config = dict(
    num_attention_heads=2,
    vocab_size=9894,
    norm_place='pre',
    positions='rope',
    rope_fraction=1.0,
    qk_norm=False,
    attn_scale=0.125,
    weight_decay=0.0,
    lr_head=0.00874,
    decay_fraction=0.755,
    final_lr_fraction=0.0,
    max_seq_len=1024,
    max_steps=6437,
    dataset='wikipedia_en',
)
Each number is 200 + 30 x the weight over its row's rms, rounded and kept within 0 to 999. Layers, rows and columns count from 0. The size before them is the row's rms in percent of the matrix's.

# up: layer 10 MLP up, 512x128, rms 0.221, rows 356-382, columns 0-127
# down: layer 10 MLP down (transposed), 512x128, rms 0.234, rows 356-382, columns 0-127
up356,099,157,203,225,219,181,194,205,195,162,199,152,182,203,206,209,182,251,162,217,190,234,242,208,193,200,109,177,205,203,224,197,243,199,192,131,191,238,193,208,238,216,230,188,114,259,188,194,212,191,253,213,237,185,182,276,142,212,224,187,158,194,219,173,135,233,175,205,197,202,174,178,170,208,119,218,211,219,197,229,218,167,192,187,176,209,206,205,206,170,243,184,178,191,216,228,243,217,204,191,188,175,232,164,183,147,225,229,207,212,125,223,187,197,177,218,203,213,235,209,186,157,232,229,185,203,174,244,160
down356,087,200,150,173,187,235,150,208,199,210,198,145,181,176,210,187,232,218,259,197,223,159,152,201,139,198,223,153,216,171,166,168,181,210,207,218,177,163,201,209,150,140,253,217,177,218,184,223,173,233,199,171,152,204,201,184,232,195,198,193,290,190,215,214,223,271,224,143,194,177,185,226,181,185,203,223,227,253,161,162,169,208,253,135,186,200,205,177,185,193,195,212,235,188,212,177,197,172,228,212,224,242,214,199,181,184,176,206,213,253,167,120,212,165,198,211,173,173,187,233,209,218,154,234,187,156,182,197,207
up357,094,193,169,212,154,169,203,203,227,144,205,138,227,195,194,213,156,220,202,194,132,254,208,229,215,147,193,211,250,219,177,212,201,220,190,218,180,233,221,199,202,231,147,213,196,225,116,155,190,250,230,171,226,192,190,133,169,196,186,220,191,213,265,192,160,170,207,243,165,202,194,144,228,221,193,218,160,179,149,201,189,164,165,205,183,140,247,184,229,204,218,225,163,252,255,137,189,184,165,237,233,244,207,239,218,179,232,231,191,211,193,180,189,194,201,236,206,212,192,184,211,235,203,196,171,196,208,175,199
down357,093,206,218,205,157,242,196,147,188,186,191,221,205,226,254,176,185,205,157,179,268,141,170,241,139,179,179,188,161,248,246,189,218,203,206,204,252,261,183,190,190,183,206,203,263,165,198,227,202,172,182,223,205,162,201,194,160,160,201,180,189,190,153,167,199,173,207,205,183,215,229,206,206,251,168,225,177,133,236,224,224,217,236,209,203,174,142,215,151,186,175,228,221,243,127,215,224,185,211,208,174,256,191,209,165,150,220,210,225,169,201,225,217,209,154,182,187,205,210,169,238,183,203,187,200,173,148,214,147
up358,107,157,235,192,185,228,199,212,185,210,225,200,255,197,185,206,186,224,103,217,197,204,247,183,258,154,167,191,213,238,242,240,205,224,167,174,138,205,250,203,160,201,207,194,151,197,211,243,231,180,186,243,185,169,231,230,204,148,173,187,165,257,206,145,213,180,214,185,236,153,203,185,189,175,240,235,178,183,174,207,194,201,172,229,210,196,203,270,192,172,239,190,229,227,247,226,172,194,247,208,200,189,195,202,156,159,186,176,204,210,167,242,190,200,217,221,207,196,216,192,146,149,166,157,246,230,185,202,147
down358,094,217,174,206,235,160,188,197,226,227,168,160,229,216,166,170,189,176,225,241,200,188,239,186,231,226,147,175,211,239,183,140,171,201,194,142,187,195,239,242,210,231,184,195,181,210,189,159,184,180,205,177,219,137,240,181,148,190,183,208,221,204,201,187,185,183,205,195,215,189,141,210,186,256,206,171,234,191,204,246,243,195,242,200,196,169,237,132,162,213,215,208,192,174,184,214,256,227,185,215,227,255,218,198,195,217,189,186,174,238,201,226,136,207,235,177,173,133,208,193,190,139,165,212,174,188,131,249,137
up359,104,164,201,194,223,220,206,208,224,221,160,156,208,204,150,203,168,240,233,233,165,161,225,181,239,182,233,195,224,170,141,202,222,203,205,228,183,199,283,149,195,124,201,201,193,194,222,221,183,208,235,188,241,164,204,166,219,159,206,201,239,256,230,187,206,153,206,224,191,174,223,164,188,166,180,223,154,222,209,237,170,155,190,183,229,251,175,217,193,231,229,190,170,179,206,164,235,143,178,202,153,191,197,186,192,171,205,210,185,132,146,159,227,192,156,209,227,234,197,150,243,209,211,254,203,223,252,221,201
down359,110,173,189,156,158,151,181,212,202,196,192,235,181,245,180,157,154,216,208,184,181,251,191,196,174,259,280,222,177,209,236,244,196,249,215,193,254,194,216,203,189,245,174,193,199,204,259,200,183,206,190,231,243,212,218,197,164,169,215,171,239,150,207,256,199,145,210,210,180,179,216,244,180,173,208,192,219,152,192,201,219,196,217,214,197,204,213,198,240,237,205,186,236,177,208,201,162,219,156,170,241,192,203,103,201,187,155,190,213,222,218,184,234,163,195,252,175,220,207,198,204,171,160,189,197,174,203,200,295
up360,089,241,174,192,176,182,201,172,154,215,226,215,234,287,216,187,208,144,242,199,187,153,196,232,232,133,196,180,192,209,204,215,191,221,114,187,168,208,189,210,204,195,232,202,227,164,162,232,268,218,212,138,216,183,203,267,146,124,227,200,177,220,182,190,191,186,226,181,189,189,152,210,203,175,157,241,201,219,205,183,189,216,146,220,174,182,180,194,200,202,196,197,229,262,177,236,182,201,208,213,238,239,177,211,197,223,175,208,177,195,154,249,193,185,223,218,216,196,173,150,234,215,197,160,228,175,245,240,225
down360,091,230,197,194,241,195,208,231,178,206,168,217,169,168,207,199,228,201,152,188,187,203,196,158,216,204,230,188,226,221,168,176,171,210,209,222,144,185,205,180,249,235,217,188,231,239,202,239,142,231,227,251,214,277,215,177,243,184,194,228,203,205,239,249,201,241,194,221,229,226,201,117,203,206,207,179,209,179,189,234,243,208,208,137,211,157,205,247,244,187,170,174,149,168,223,124,210,201,181,144,212,197,197,218,192,173,270,207,185,208,169,201,186,205,170,160,187,231,216,260,190,122,195,197,216,188,172,211,170
up361,092,183,183,218,177,246,217,205,222,198,189,156,177,179,218,218,253,208,216,172,202,202,171,178,207,197,138,155,152,253,220,187,221,182,187,237,257,223,230,164,239,211,183,185,167,191,188,236,208,223,187,214,225,227,209,157,248,182,250,176,208,179,211,175,188,200,184,233,223,259,152,154,218,171,218,185,217,205,206,185,155,191,191,206,159,229,127,227,184,243,181,213,213,254,174,178,193,207,198,193,194,219,212,152,168,147,167,167,150,260,177,168,153,184,121,172,220,198,168,166,175,259,206,199,235,231,215,175,218
down361,090,267,214,135,184,191,202,185,233,256,181,197,170,240,221,210,217,192,187,268,187,173,221,178,213,230,202,216,183,216,190,253,189,202,115,186,157,207,154,217,214,221,197,206,217,194,206,156,145,202,156,195,144,183,197,220,179,201,194,255,182,220,184,231,173,161,198,223,231,206,182,170,200,196,169,215,199,210,187,199,268,178,172,238,253,217,230,134,143,194,196,204,234,163,194,223,213,158,260,202,171,162,239,194,218,167,184,169,274,176,205,204,213,186,207,161,215,178,198,219,199,200,192,265,211,250,184,218,204
up362,097,206,206,179,209,190,200,197,197,231,121,185,178,156,168,225,237,243,246,187,240,181,241,241,165,156,191,195,200,175,225,182,242,172,201,196,159,191,240,198,221,196,200,179,165,230,229,222,218,253,206,174,169,223,213,211,162,133,241,204,190,184,230,225,237,255,182,201,214,200,143,175,222,170,283,208,210,223,233,227,161,214,167,260,251,227,229,182,175,198,207,203,152,174,177,159,234,216,217,254,231,202,196,200,167,200,231,219,256,220,191,218,199,156,160,181,195,175,239,225,207,199,257,155,238,205,213,206,201
down362,095,259,180,164,208,223,177,200,215,210,217,159,198,245,200,237,196,222,171,187,184,216,177,152,208,149,178,228,230,201,181,194,172,204,195,248,169,217,151,271,189,196,220,185,251,166,199,159,174,167,123,146,185,178,184,217,252,239,220,222,244,218,194,203,219,146,221,208,198,162,198,162,202,247,150,201,236,179,203,196,271,199,180,203,233,208,214,218,146,243,201,214,218,196,244,233,192,193,153,202,235,239,257,207,210,180,195,177,193,228,240,230,178,209,292,201,212,216,215,189,198,197,189,246,234,196,176,177,210
up363,102,187,145,204,158,253,211,203,182,173,195,205,225,194,164,210,219,246,205,187,164,193,168,178,177,148,185,112,236,227,199,201,177,225,182,200,209,203,240,147,208,174,249,173,210,182,171,248,227,189,175,211,191,213,236,220,150,266,185,208,215,180,207,161,154,209,195,199,211,173,180,197,157,155,147,238,193,203,171,208,242,238,207,199,203,236,208,222,179,234,188,183,201,222,236,198,154,234,212,189,185,133,237,176,283,229,132,173,175,165,213,236,226,198,213,201,224,155,206,171,213,224,228,168,239,187,184,242,171
down363,101,190,279,178,194,243,164,246,187,180,222,210,218,206,207,193,216,186,188,178,197,212,194,168,198,194,227,253,216,176,209,222,200,217,191,243,169,180,218,193,233,193,182,231,198,237,192,189,229,217,217,215,191,196,174,156,217,239,180,213,176,211,190,230,236,177,207,204,188,235,191,221,171,220,131,199,157,190,217,175,182,164,240,261,198,241,200,152,288,182,167,134,166,168,208,180,186,164,251,155,222,220,220,234,171,174,194,195,254,183,188,137,232,199,206,175,144,283,192,263,233,216,209,220,232,205,238,181,219
up364,099,195,176,188,235,229,240,245,259,244,209,190,206,215,168,218,217,173,137,226,220,210,200,149,230,249,184,165,273,219,200,162,184,230,139,244,162,137,145,185,211,214,201,219,200,214,223,160,181,152,177,214,165,208,219,243,199,191,219,218,197,195,156,180,148,164,180,177,211,202,184,201,220,225,159,199,210,184,209,187,190,172,253,230,178,190,197,181,205,171,214,192,266,213,206,180,186,193,199,224,185,183,206,196,236,176,164,244,171,175,216,188,166,189,271,189,221,181,230,234,250,233,214,235,124,174,177,184,151
down364,100,175,197,258,214,187,218,242,219,212,163,195,228,203,187,149,215,199,208,214,185,165,217,190,166,204,184,176,188,172,164,192,177,159,250,197,188,208,235,181,216,175,180,180,225,192,168,213,208,209,171,197,188,217,222,237,223,211,194,251,168,175,132,184,130,216,186,217,207,229,176,143,217,271,210,201,225,227,165,191,255,220,131,240,182,190,187,218,240,268,188,204,135,160,207,226,208,212,188,192,195,184,185,263,196,176,186,260,233,185,141,205,224,173,125,200,230,219,164,173,180,160,206,246,228,238,224,202,203
up365,104,219,174,136,198,189,231,216,242,238,172,186,200,200,193,197,194,249,177,244,197,155,183,158,187,151,207,143,165,179,184,201,204,213,212,242,145,205,211,207,198,220,204,170,185,258,191,147,186,184,212,206,169,187,233,216,160,160,195,154,195,200,198,204,195,151,212,163,211,200,216,134,149,145,171,195,228,236,151,186,189,214,156,178,249,197,187,168,257,182,175,186,253,263,175,179,222,205,229,269,168,156,211,158,228,221,232,198,200,186,250,190,202,165,205,256,226,172,246,178,216,219,198,198,206,217,218,245,181
down365,103,244,204,199,168,180,251,149,247,178,216,186,209,156,155,153,149,224,218,204,213,196,220,221,210,257,211,165,203,192,215,175,201,224,228,194,189,214,125,242,210,212,193,239,194,154,199,215,188,172,180,218,186,215,183,229,181,181,150,200,169,259,218,220,254,150,156,233,180,240,168,206,211,195,225,134,291,181,171,182,176,197,176,215,240,223,226,237,263,198,169,185,215,207,201,172,182,181,196,194,194,186,189,197,195,209,175,233,129,188,251,173,207,213,249,169,169,164,163,174,169,199,217,185,227,197,246,186,203
up366,081,205,208,206,221,178,212,187,253,221,223,190,184,169,250,185,161,211,219,189,257,257,169,189,186,197,169,172,173,150,217,215,176,200,130,182,233,173,203,176,249,175,179,201,181,184,224,165,221,160,159,159,175,177,197,244,127,147,217,156,163,183,214,218,207,192,208,149,191,213,263,265,182,186,183,192,187,169,184,190,206,205,220,237,178,182,220,144,155,208,205,216,205,162,166,176,227,191,221,248,227,152,202,169,197,207,163,226,193,226,258,196,147,197,153,228,211,172,219,171,246,246,145,199,177,188,188,212,216
down366,084,239,197,225,200,203,217,193,119,194,168,239,241,175,181,216,201,206,178,212,129,175,233,185,202,188,193,219,168,202,151,187,207,206,247,271,186,209,200,196,182,182,196,185,178,255,183,219,207,207,253,269,207,214,186,140,235,205,185,196,248,223,226,219,166,216,172,281,209,227,157,144,192,167,213,187,169,241,190,176,189,218,150,142,190,191,244,251,265,218,205,167,175,219,250,202,182,211,253,188,183,223,184,206,242,159,202,172,212,196,194,223,224,161,188,178,201,213,210,232,187,146,218,172,182,202,189,210,164
up367,099,231,199,207,191,170,210,251,179,181,179,170,182,224,173,213,114,225,176,200,214,206,242,237,199,200,230,214,200,200,150,192,180,273,226,169,141,146,174,180,187,228,205,207,273,235,158,185,146,179,209,219,169,215,226,219,226,194,238,180,248,218,237,180,199,163,195,191,207,229,196,211,241,148,204,199,171,240,204,205,210,177,196,180,184,202,201,188,169,156,252,233,214,237,169,196,168,220,260,185,171,174,145,206,176,178,202,193,180,229,134,231,163,148,218,180,222,209,246,211,143,192,180,266,212,201,212,193,188
down367,104,247,233,208,213,215,236,236,166,165,209,218,179,328,162,195,193,182,158,189,188,216,168,203,214,220,179,240,219,168,214,247,171,218,240,172,184,170,159,236,211,167,190,205,191,159,209,223,201,169,192,152,253,214,203,172,185,224,211,202,234,224,190,228,213,212,192,257,194,227,172,226,244,183,240,185,237,187,218,203,176,242,177,242,205,242,207,199,171,126,208,185,190,224,192,202,146,155,191,174,166,181,129,168,162,222,175,150,193,184,192,156,170,242,213,216,185,185,194,198,213,216,248,239,224,226,191,207,185
up368,104,146,147,230,199,215,201,263,181,242,121,198,217,177,222,173,222,207,203,212,232,213,167,186,252,165,209,182,187,170,192,222,208,188,208,233,204,183,232,222,212,203,212,236,199,198,208,179,236,167,125,179,209,195,197,241,184,229,195,245,170,232,249,154,116,233,174,172,233,202,185,215,157,174,184,220,186,202,229,202,175,186,205,212,189,250,192,162,228,220,240,191,224,164,173,199,178,171,250,220,195,170,253,223,192,214,190,102,199,204,143,199,194,156,225,231,209,216,241,177,217,200,229,192,152,176,159,200,190
down368,104,186,219,208,201,240,195,173,210,148,191,164,238,227,237,190,169,103,230,218,227,157,172,205,218,161,187,262,214,177,184,155,246,183,211,157,188,239,209,179,269,243,240,222,194,199,209,173,234,214,225,217,191,210,209,196,167,226,213,213,208,232,196,273,210,246,185,207,168,201,222,202,226,183,219,221,174,201,183,229,204,177,201,180,189,203,219,192,240,215,222,180,185,229,159,199,219,164,253,221,175,228,230,222,108,218,173,130,185,167,211,195,233,219,220,243,247,212,153,227,158,181,192,173,189,182,203,187,151
up369,095,224,233,214,210,197,199,243,193,209,179,187,232,152,165,238,212,191,183,218,203,198,182,155,218,227,235,132,219,178,221,225,156,226,171,215,195,157,232,195,204,235,204,173,183,181,213,234,181,230,169,221,208,271,153,155,209,169,159,191,219,234,177,197,191,158,155,219,241,157,167,234,199,222,210,253,203,213,197,194,220,184,213,189,193,245,188,181,256,176,211,172,211,244,275,233,190,206,198,207,135,228,203,148,220,178,160,249,186,159,192,201,182,170,213,229,142,195,211,207,186,235,184,150,176,144,205,261,249
down369,094,214,151,203,196,168,210,210,217,217,253,181,202,202,248,183,179,189,195,186,223,213,177,184,159,188,181,231,196,217,133,193,189,175,220,199,208,190,177,200,212,178,167,229,162,265,183,230,197,180,218,187,181,177,148,228,197,232,178,154,216,200,237,201,198,191,189,210,161,220,147,200,153,208,177,213,194,152,181,215,145,148,195,195,191,187,212,251,242,260,206,229,245,194,172,149,230,134,225,230,164,184,227,224,201,127,151,234,221,250,175,167,209,203,156,196,243,223,234,211,198,143,204,157,222,205,255,148,234
up370,104,150,222,143,217,173,200,165,226,192,161,241,247,220,220,164,191,203,265,160,208,137,249,207,232,177,263,164,187,205,245,192,209,259,218,228,175,161,186,206,208,174,225,172,222,184,187,200,219,206,202,291,205,262,232,189,169,197,179,149,219,180,188,166,220,224,218,236,250,241,241,258,184,172,185,191,190,232,189,176,193,178,188,175,178,219,193,189,223,196,226,196,226,210,178,175,159,184,218,202,205,177,182,211,176,198,187,187,200,175,227,170,176,182,178,177,215,193,265,212,136,238,152,172,152,216,223,221,240
down370,110,201,171,216,219,195,184,208,200,237,209,161,206,212,215,215,233,278,241,245,257,220,227,182,202,213,198,232,168,200,211,153,185,231,158,190,174,233,178,174,239,204,214,187,142,201,187,228,192,135,122,209,178,210,189,207,224,173,232,216,170,211,190,228,236,188,173,189,204,183,234,218,126,224,233,160,207,207,149,222,204,252,221,198,254,194,221,158,232,179,221,198,176,165,223,148,236,141,195,216,225,261,187,234,231,169,208,141,225,191,224,182,222,198,176,201,183,182,186,240,159,162,206,129,195,227,193,178,196
up371,100,171,157,199,196,193,224,148,203,186,183,227,222,232,191,196,190,248,229,182,202,139,214,253,274,190,228,213,189,180,230,146,186,218,269,197,192,192,151,233,216,205,224,217,217,198,230,192,237,147,193,156,225,190,182,194,212,184,207,184,206,178,242,178,128,194,171,239,203,217,154,186,205,199,200,190,208,170,209,184,225,180,154,177,149,162,220,192,208,213,227,223,164,221,219,153,234,185,245,214,230,197,189,133,209,194,211,198,195,143,164,204,160,257,279,217,206,222,153,173,232,214,232,194,204,135,243,213,188
down371,100,221,255,199,233,215,228,254,230,257,213,164,193,151,193,214,225,196,203,181,212,178,179,221,163,233,174,212,183,173,240,186,205,221,198,217,121,171,191,181,204,176,178,231,201,158,201,241,198,187,194,179,190,185,179,231,212,214,178,226,165,176,223,200,239,230,163,235,187,148,182,227,180,251,195,212,226,210,168,233,166,188,228,151,149,213,216,246,217,255,194,247,220,189,230,200,207,202,182,173,172,224,212,206,179,226,205,148,259,226,209,314,226,224,169,220,164,181,241,211,169,173,145,211,212,188,222,149,209
up372,098,242,176,187,217,178,194,175,168,204,192,233,221,210,151,196,223,158,247,168,232,169,258,209,238,185,145,231,169,159,241,212,212,214,178,197,215,206,201,228,160,239,204,207,228,195,172,192,228,231,146,229,206,204,188,149,195,178,146,191,173,229,212,235,209,230,198,179,205,203,215,201,276,172,255,255,222,237,192,208,215,172,153,263,203,213,195,161,181,177,166,186,216,249,137,173,219,162,212,202,237,219,228,148,230,198,240,170,146,237,179,213,204,181,149,211,184,233,201,213,193,195,160,236,201,229,174,258,179
down372,096,191,205,185,218,195,235,205,205,220,227,208,214,249,107,171,237,231,200,198,171,223,189,287,212,157,226,196,200,232,179,169,188,202,222,222,173,197,239,168,201,150,211,232,177,199,150,210,208,168,238,244,198,224,170,181,210,226,176,157,198,221,164,186,246,187,182,183,215,215,152,228,245,189,205,175,211,137,246,183,214,210,167,214,207,263,175,166,183,174,179,187,229,162,217,249,168,213,221,234,148,167,193,249,189,224,151,284,191,200,193,158,203,185,237,173,234,174,211,162,198,207,219,211,188,161,192,154,185
up373,107,193,198,165,242,226,182,206,222,204,150,216,171,210,193,236,192,196,166,205,237,190,214,169,211,221,237,203,232,247,225,186,152,229,245,242,117,245,239,229,141,133,201,239,173,183,206,212,184,190,193,233,144,231,190,248,203,214,140,278,158,217,203,219,200,189,163,172,198,149,227,196,213,240,196,181,205,213,183,180,213,226,198,210,188,146,241,213,234,146,160,243,188,201,176,198,198,222,221,195,233,176,162,177,212,193,199,136,184,170,234,249,194,255,192,219,199,173,226,202,204,167,207,202,222,187,143,210,186
down373,100,211,216,221,218,222,194,171,183,147,205,217,236,223,185,210,151,229,198,221,205,152,171,158,247,241,268,220,213,220,198,207,178,189,174,235,173,233,147,229,172,208,183,248,175,194,194,188,206,232,217,221,222,221,196,185,216,170,231,184,231,248,174,176,194,204,263,208,204,203,174,264,228,160,220,251,226,118,169,189,184,223,190,185,157,152,209,226,174,226,235,235,255,248,251,162,257,211,186,186,201,264,197,189,205,210,186,132,189,205,161,159,217,179,201,212,202,148,233,217,188,211,187,243,185,205,206,169,196
up374,095,219,247,229,203,218,139,217,216,288,179,261,170,212,213,171,178,174,210,198,232,144,206,191,200,197,159,193,225,245,204,224,224,199,185,226,204,173,218,217,218,169,227,219,160,155,156,231,184,180,193,192,235,218,168,198,216,207,174,163,201,213,187,157,191,168,180,234,238,199,180,169,196,142,213,212,227,183,200,158,285,210,176,261,191,171,170,161,204,190,194,177,217,221,289,162,151,210,197,201,163,212,201,162,209,207,175,185,185,185,216,205,196,140,198,229,255,178,205,184,250,236,199,170,181,219,137,228,204
down374,098,267,175,203,206,218,193,204,156,117,161,165,241,175,132,207,189,179,222,174,194,216,187,222,203,198,255,200,188,183,215,221,186,189,206,206,209,198,192,172,141,183,228,209,189,179,199,182,207,193,225,199,229,194,233,211,195,169,209,270,172,180,214,220,144,235,255,245,215,246,216,183,188,209,196,197,172,212,192,220,205,175,258,189,237,172,189,248,273,142,213,213,174,204,146,174,201,236,251,232,239,174,253,208,160,186,197,167,178,173,207,192,226,214,237,132,173,224,196,222,145,183,225,194,184,208,194,249,236
up375,086,178,195,212,225,175,231,199,205,173,183,270,209,212,167,221,203,157,217,187,236,203,235,183,216,182,128,253,178,156,169,235,193,192,186,171,184,264,188,176,171,168,214,173,209,229,243,227,227,183,232,202,214,152,205,163,181,191,181,186,168,211,162,227,186,193,297,216,183,217,183,142,130,203,208,189,189,166,246,152,241,224,228,234,215,236,215,211,169,226,200,190,198,175,223,222,246,196,243,177,243,198,178,198,205,202,238,198,213,266,232,204,231,217,198,173,269,231,211,134,220,197,189,180,209,216,170,173,194
down375,086,222,222,222,195,203,181,214,160,227,243,162,216,158,201,165,192,244,203,211,193,194,219,215,161,230,256,178,243,222,226,206,217,237,211,230,198,175,210,205,279,201,232,218,192,173,182,204,201,202,169,235,178,209,224,221,230,208,192,201,222,236,218,154,174,225,122,219,217,206,237,235,283,222,166,267,188,187,164,269,172,229,170,183,159,194,154,201,212,161,189,181,174,219,180,204,182,219,202,183,160,207,202,278,227,222,211,245,192,166,213,242,157,203,198,221,139,204,222,263,173,234,198,193,198,177,249,203,209
up376,100,199,176,190,248,98,221,209,197,210,165,224,207,219,238,204,188,170,209,176,153,168,195,198,211,180,251,218,243,160,199,160,242,178,216,228,172,253,257,170,241,180,169,159,195,243,154,223,178,261,169,208,218,206,251,203,209,211,204,193,138,223,223,197,157,208,231,232,191,199,234,225,169,149,187,216,232,208,182,242,182,184,165,174,128,228,210,241,230,237,239,210,167,213,149,200,195,212,175,170,180,176,161,216,218,214,223,175,157,226,180,212,232,198,200,212,221,206,211,242,214,190,176,192,228,167,183,142,182
down376,099,236,264,242,201,239,196,212,220,289,226,201,229,153,252,166,202,221,211,191,195,189,166,207,183,205,136,224,226,200,230,224,189,162,217,147,218,174,226,213,208,251,208,149,214,276,256,236,214,200,205,200,202,187,233,213,151,203,195,170,197,253,228,200,215,210,210,173,218,212,181,244,208,204,209,202,242,235,238,166,199,202,190,179,237,206,201,180,157,234,180,148,203,259,224,189,205,151,196,187,202,204,146,167,196,213,197,177,257,175,180,214,152,230,184,219,257,187,240,166,145,188,189,191,236,228,198,222,220
up377,109,164,186,236,219,203,232,173,207,154,211,183,222,185,164,206,145,204,246,240,209,231,213,173,224,165,197,184,228,172,166,226,181,156,205,207,176,247,166,244,141,192,202,211,189,203,205,181,185,200,127,213,245,182,214,232,225,211,170,174,181,221,192,229,188,250,187,180,190,251,186,194,237,218,156,199,195,205,180,219,175,159,184,142,159,194,190,188,202,200,185,230,176,169,157,241,131,225,133,217,230,203,173,250,212,162,220,170,197,191,185,219,201,235,231,205,215,179,285,264,165,177,240,245,196,206,184,256,204
down377,109,197,205,197,190,189,135,220,269,180,226,202,111,151,188,215,317,219,226,234,190,215,230,224,170,192,190,215,194,184,169,238,229,217,213,186,189,205,234,211,177,173,223,268,203,200,157,177,200,213,165,211,187,205,195,197,161,176,239,190,173,192,226,191,136,194,201,184,208,156,162,186,212,188,181,145,190,263,180,217,211,195,108,179,150,187,204,156,175,174,231,204,210,200,214,176,205,218,194,179,186,141,209,178,201,221,199,162,233,198,191,263,216,206,240,174,208,202,202,204,201,177,246,230,190,191,237,221,207
up378,100,214,143,185,170,261,213,217,208,233,198,196,195,278,200,161,177,181,158,248,227,210,191,215,238,158,234,149,221,194,234,158,178,162,175,209,216,194,186,151,160,177,233,176,174,178,189,208,249,172,185,196,161,150,164,250,220,164,166,196,188,185,207,175,173,215,142,189,224,186,189,148,207,133,209,197,225,200,231,201,138,220,266,174,242,235,223,168,175,214,205,186,157,206,190,213,174,228,179,253,240,176,190,173,198,192,219,189,197,228,186,188,188,191,183,234,242,218,252,204,225,244,215,186,203,131,211,191,209
down378,101,195,204,220,235,193,174,254,196,169,203,225,211,234,221,149,180,206,227,152,203,181,199,180,242,206,192,222,188,241,155,246,234,223,243,198,150,226,255,198,220,218,167,191,223,183,143,189,165,217,172,239,226,214,226,177,234,231,139,179,188,212,195,263,153,211,175,199,138,192,205,219,221,204,140,211,231,239,140,188,178,163,181,235,228,256,184,234,209,175,159,223,161,240,134,177,184,156,203,200,208,231,184,213,227,212,204,208,203,183,151,144,174,246,217,177,147,230,164,180,207,205,210,168,191,210,184,178,180
up379,099,142,172,203,187,212,215,258,254,170,180,227,202,248,156,232,209,199,201,188,169,220,194,241,239,186,219,208,208,185,162,232,173,261,195,222,248,253,185,207,169,157,213,210,145,229,202,147,204,238,175,232,189,191,197,224,239,165,144,214,218,188,219,172,218,218,247,215,176,224,225,233,223,176,186,186,176,185,162,192,188,134,174,220,202,191,219,214,226,167,242,243,242,208,175,178,257,216,198,250,169,196,179,258,277,207,169,181,240,187,206,194,208,245,162,216,208,248,162,196,242,226,193,206,229,207,223,165,193
down379,093,244,188,226,196,194,201,189,201,195,203,152,190,216,148,176,219,153,184,219,194,166,184,208,150,160,166,248,179,193,195,211,165,155,171,206,222,180,225,173,223,179,224,213,205,186,244,216,231,189,193,195,200,167,156,205,203,164,287,155,275,210,177,223,281,192,204,246,229,224,197,202,175,199,167,198,148,239,187,190,205,216,263,180,204,196,156,182,179,219,212,182,174,158,157,220,179,174,166,211,229,209,147,207,206,263,227,238,169,159,239,201,228,211,199,173,242,158,187,146,163,190,184,208,166,157,200,248,204
up380,098,218,226,220,138,186,243,203,221,144,177,228,185,141,204,183,164,151,174,220,199,172,234,254,196,164,206,232,220,167,224,186,219,201,165,198,183,249,191,222,224,161,199,196,161,197,219,203,210,167,302,266,146,188,190,217,192,150,225,214,186,203,209,200,192,228,173,178,217,194,163,183,206,156,176,212,181,250,190,243,196,199,212,223,188,204,191,187,232,185,219,143,225,186,207,213,213,232,209,172,263,177,175,263,159,188,192,253,156,212,180,243,197,167,198,174,193,178,246,204,186,209,216,155,171,225,174,212,270
down380,101,248,222,204,200,204,226,243,196,202,215,212,220,172,167,233,235,219,201,189,204,185,206,215,214,211,232,170,167,251,228,215,152,242,229,211,178,201,190,168,200,201,196,265,224,186,178,211,251,213,154,238,209,199,170,192,288,203,103,222,181,236,211,217,203,205,231,189,178,197,188,227,218,200,175,215,201,245,160,178,218,264,196,208,139,199,190,207,202,223,169,224,207,205,157,233,184,206,178,184,280,188,172,192,189,231,221,263,186,217,176,215,217,274,209,228,190,185,163,199,195,156,159,192,241,214,224,141,144
up381,101,169,218,204,184,237,244,224,186,151,197,179,173,197,165,199,186,250,211,157,174,214,229,177,220,183,200,164,234,188,253,213,217,223,207,161,175,235,159,198,251,239,253,134,215,199,226,202,242,196,185,226,204,231,175,219,175,231,149,235,167,199,251,236,220,223,216,172,250,210,217,177,223,227,223,256,221,224,188,211,249,220,216,201,213,202,142,184,192,251,220,214,178,207,173,177,236,217,223,205,238,162,151,187,254,172,159,186,202,264,171,225,181,205,215,202,237,171,193,216,197,188,222,129,164,192,121,201,194
down381,093,184,187,233,239,204,205,246,203,200,191,215,228,188,184,163,203,172,195,203,175,202,184,230,197,180,214,184,173,187,186,174,228,156,227,203,206,195,241,188,197,187,176,165,178,197,131,213,186,220,261,240,240,199,212,242,225,157,216,187,239,237,213,185,263,209,185,118,204,259,201,232,225,176,182,198,264,99,205,157,204,221,236,193,167,191,185,286,181,206,203,199,197,201,194,260,222,171,199,223,208,175,119,174,205,256,186,194,234,209,207,190,221,215,212,168,156,244,174,192,185,182,161,187,247,194,193,197,203
up382,106,213,157,205,232,248,205,207,227,229,222,225,189,180,141,220,155,213,202,212,162,186,217,153,268,160,187,236,169,105,205,225,212,230,183,162,187,196,173,224,149,252,206,198,186,174,173,227,191,164,167,200,194,218,247,236,216,118,193,213,196,201,161,181,213,170,183,220,180,245,230,206,211,249,183,199,186,216,248,152,210,192,190,246,195,210,228,262,232,184,186,236,192,246,212,205,189,190,207,258,167,195,177,187,181,188,183,206,162,164,239,253,188,195,171,232,160,218,247,197,224,182,180,191,215,192,249,160,218
down382,105,192,231,205,219,211,232,200,192,147,207,230,243,186,228,266,221,213,177,184,186,170,214,210,146,210,230,156,238,218,230,158,161,155,159,241,198,195,270,200,167,192,195,171,254,203,136,182,207,218,179,222,209,213,161,167,212,189,175,167,219,206,179,215,214,189,175,195,160,200,215,178,184,173,172,190,141,204,200,196,219,150,199,153,194,154,212,205,216,218,177,178,239,242,148,158,139,186,213,153,265,172,182,190,175,230,185,182,217,200,225,245,245,199,210,177,172,158,135,201,186,175,178,266,165,214,188,236,182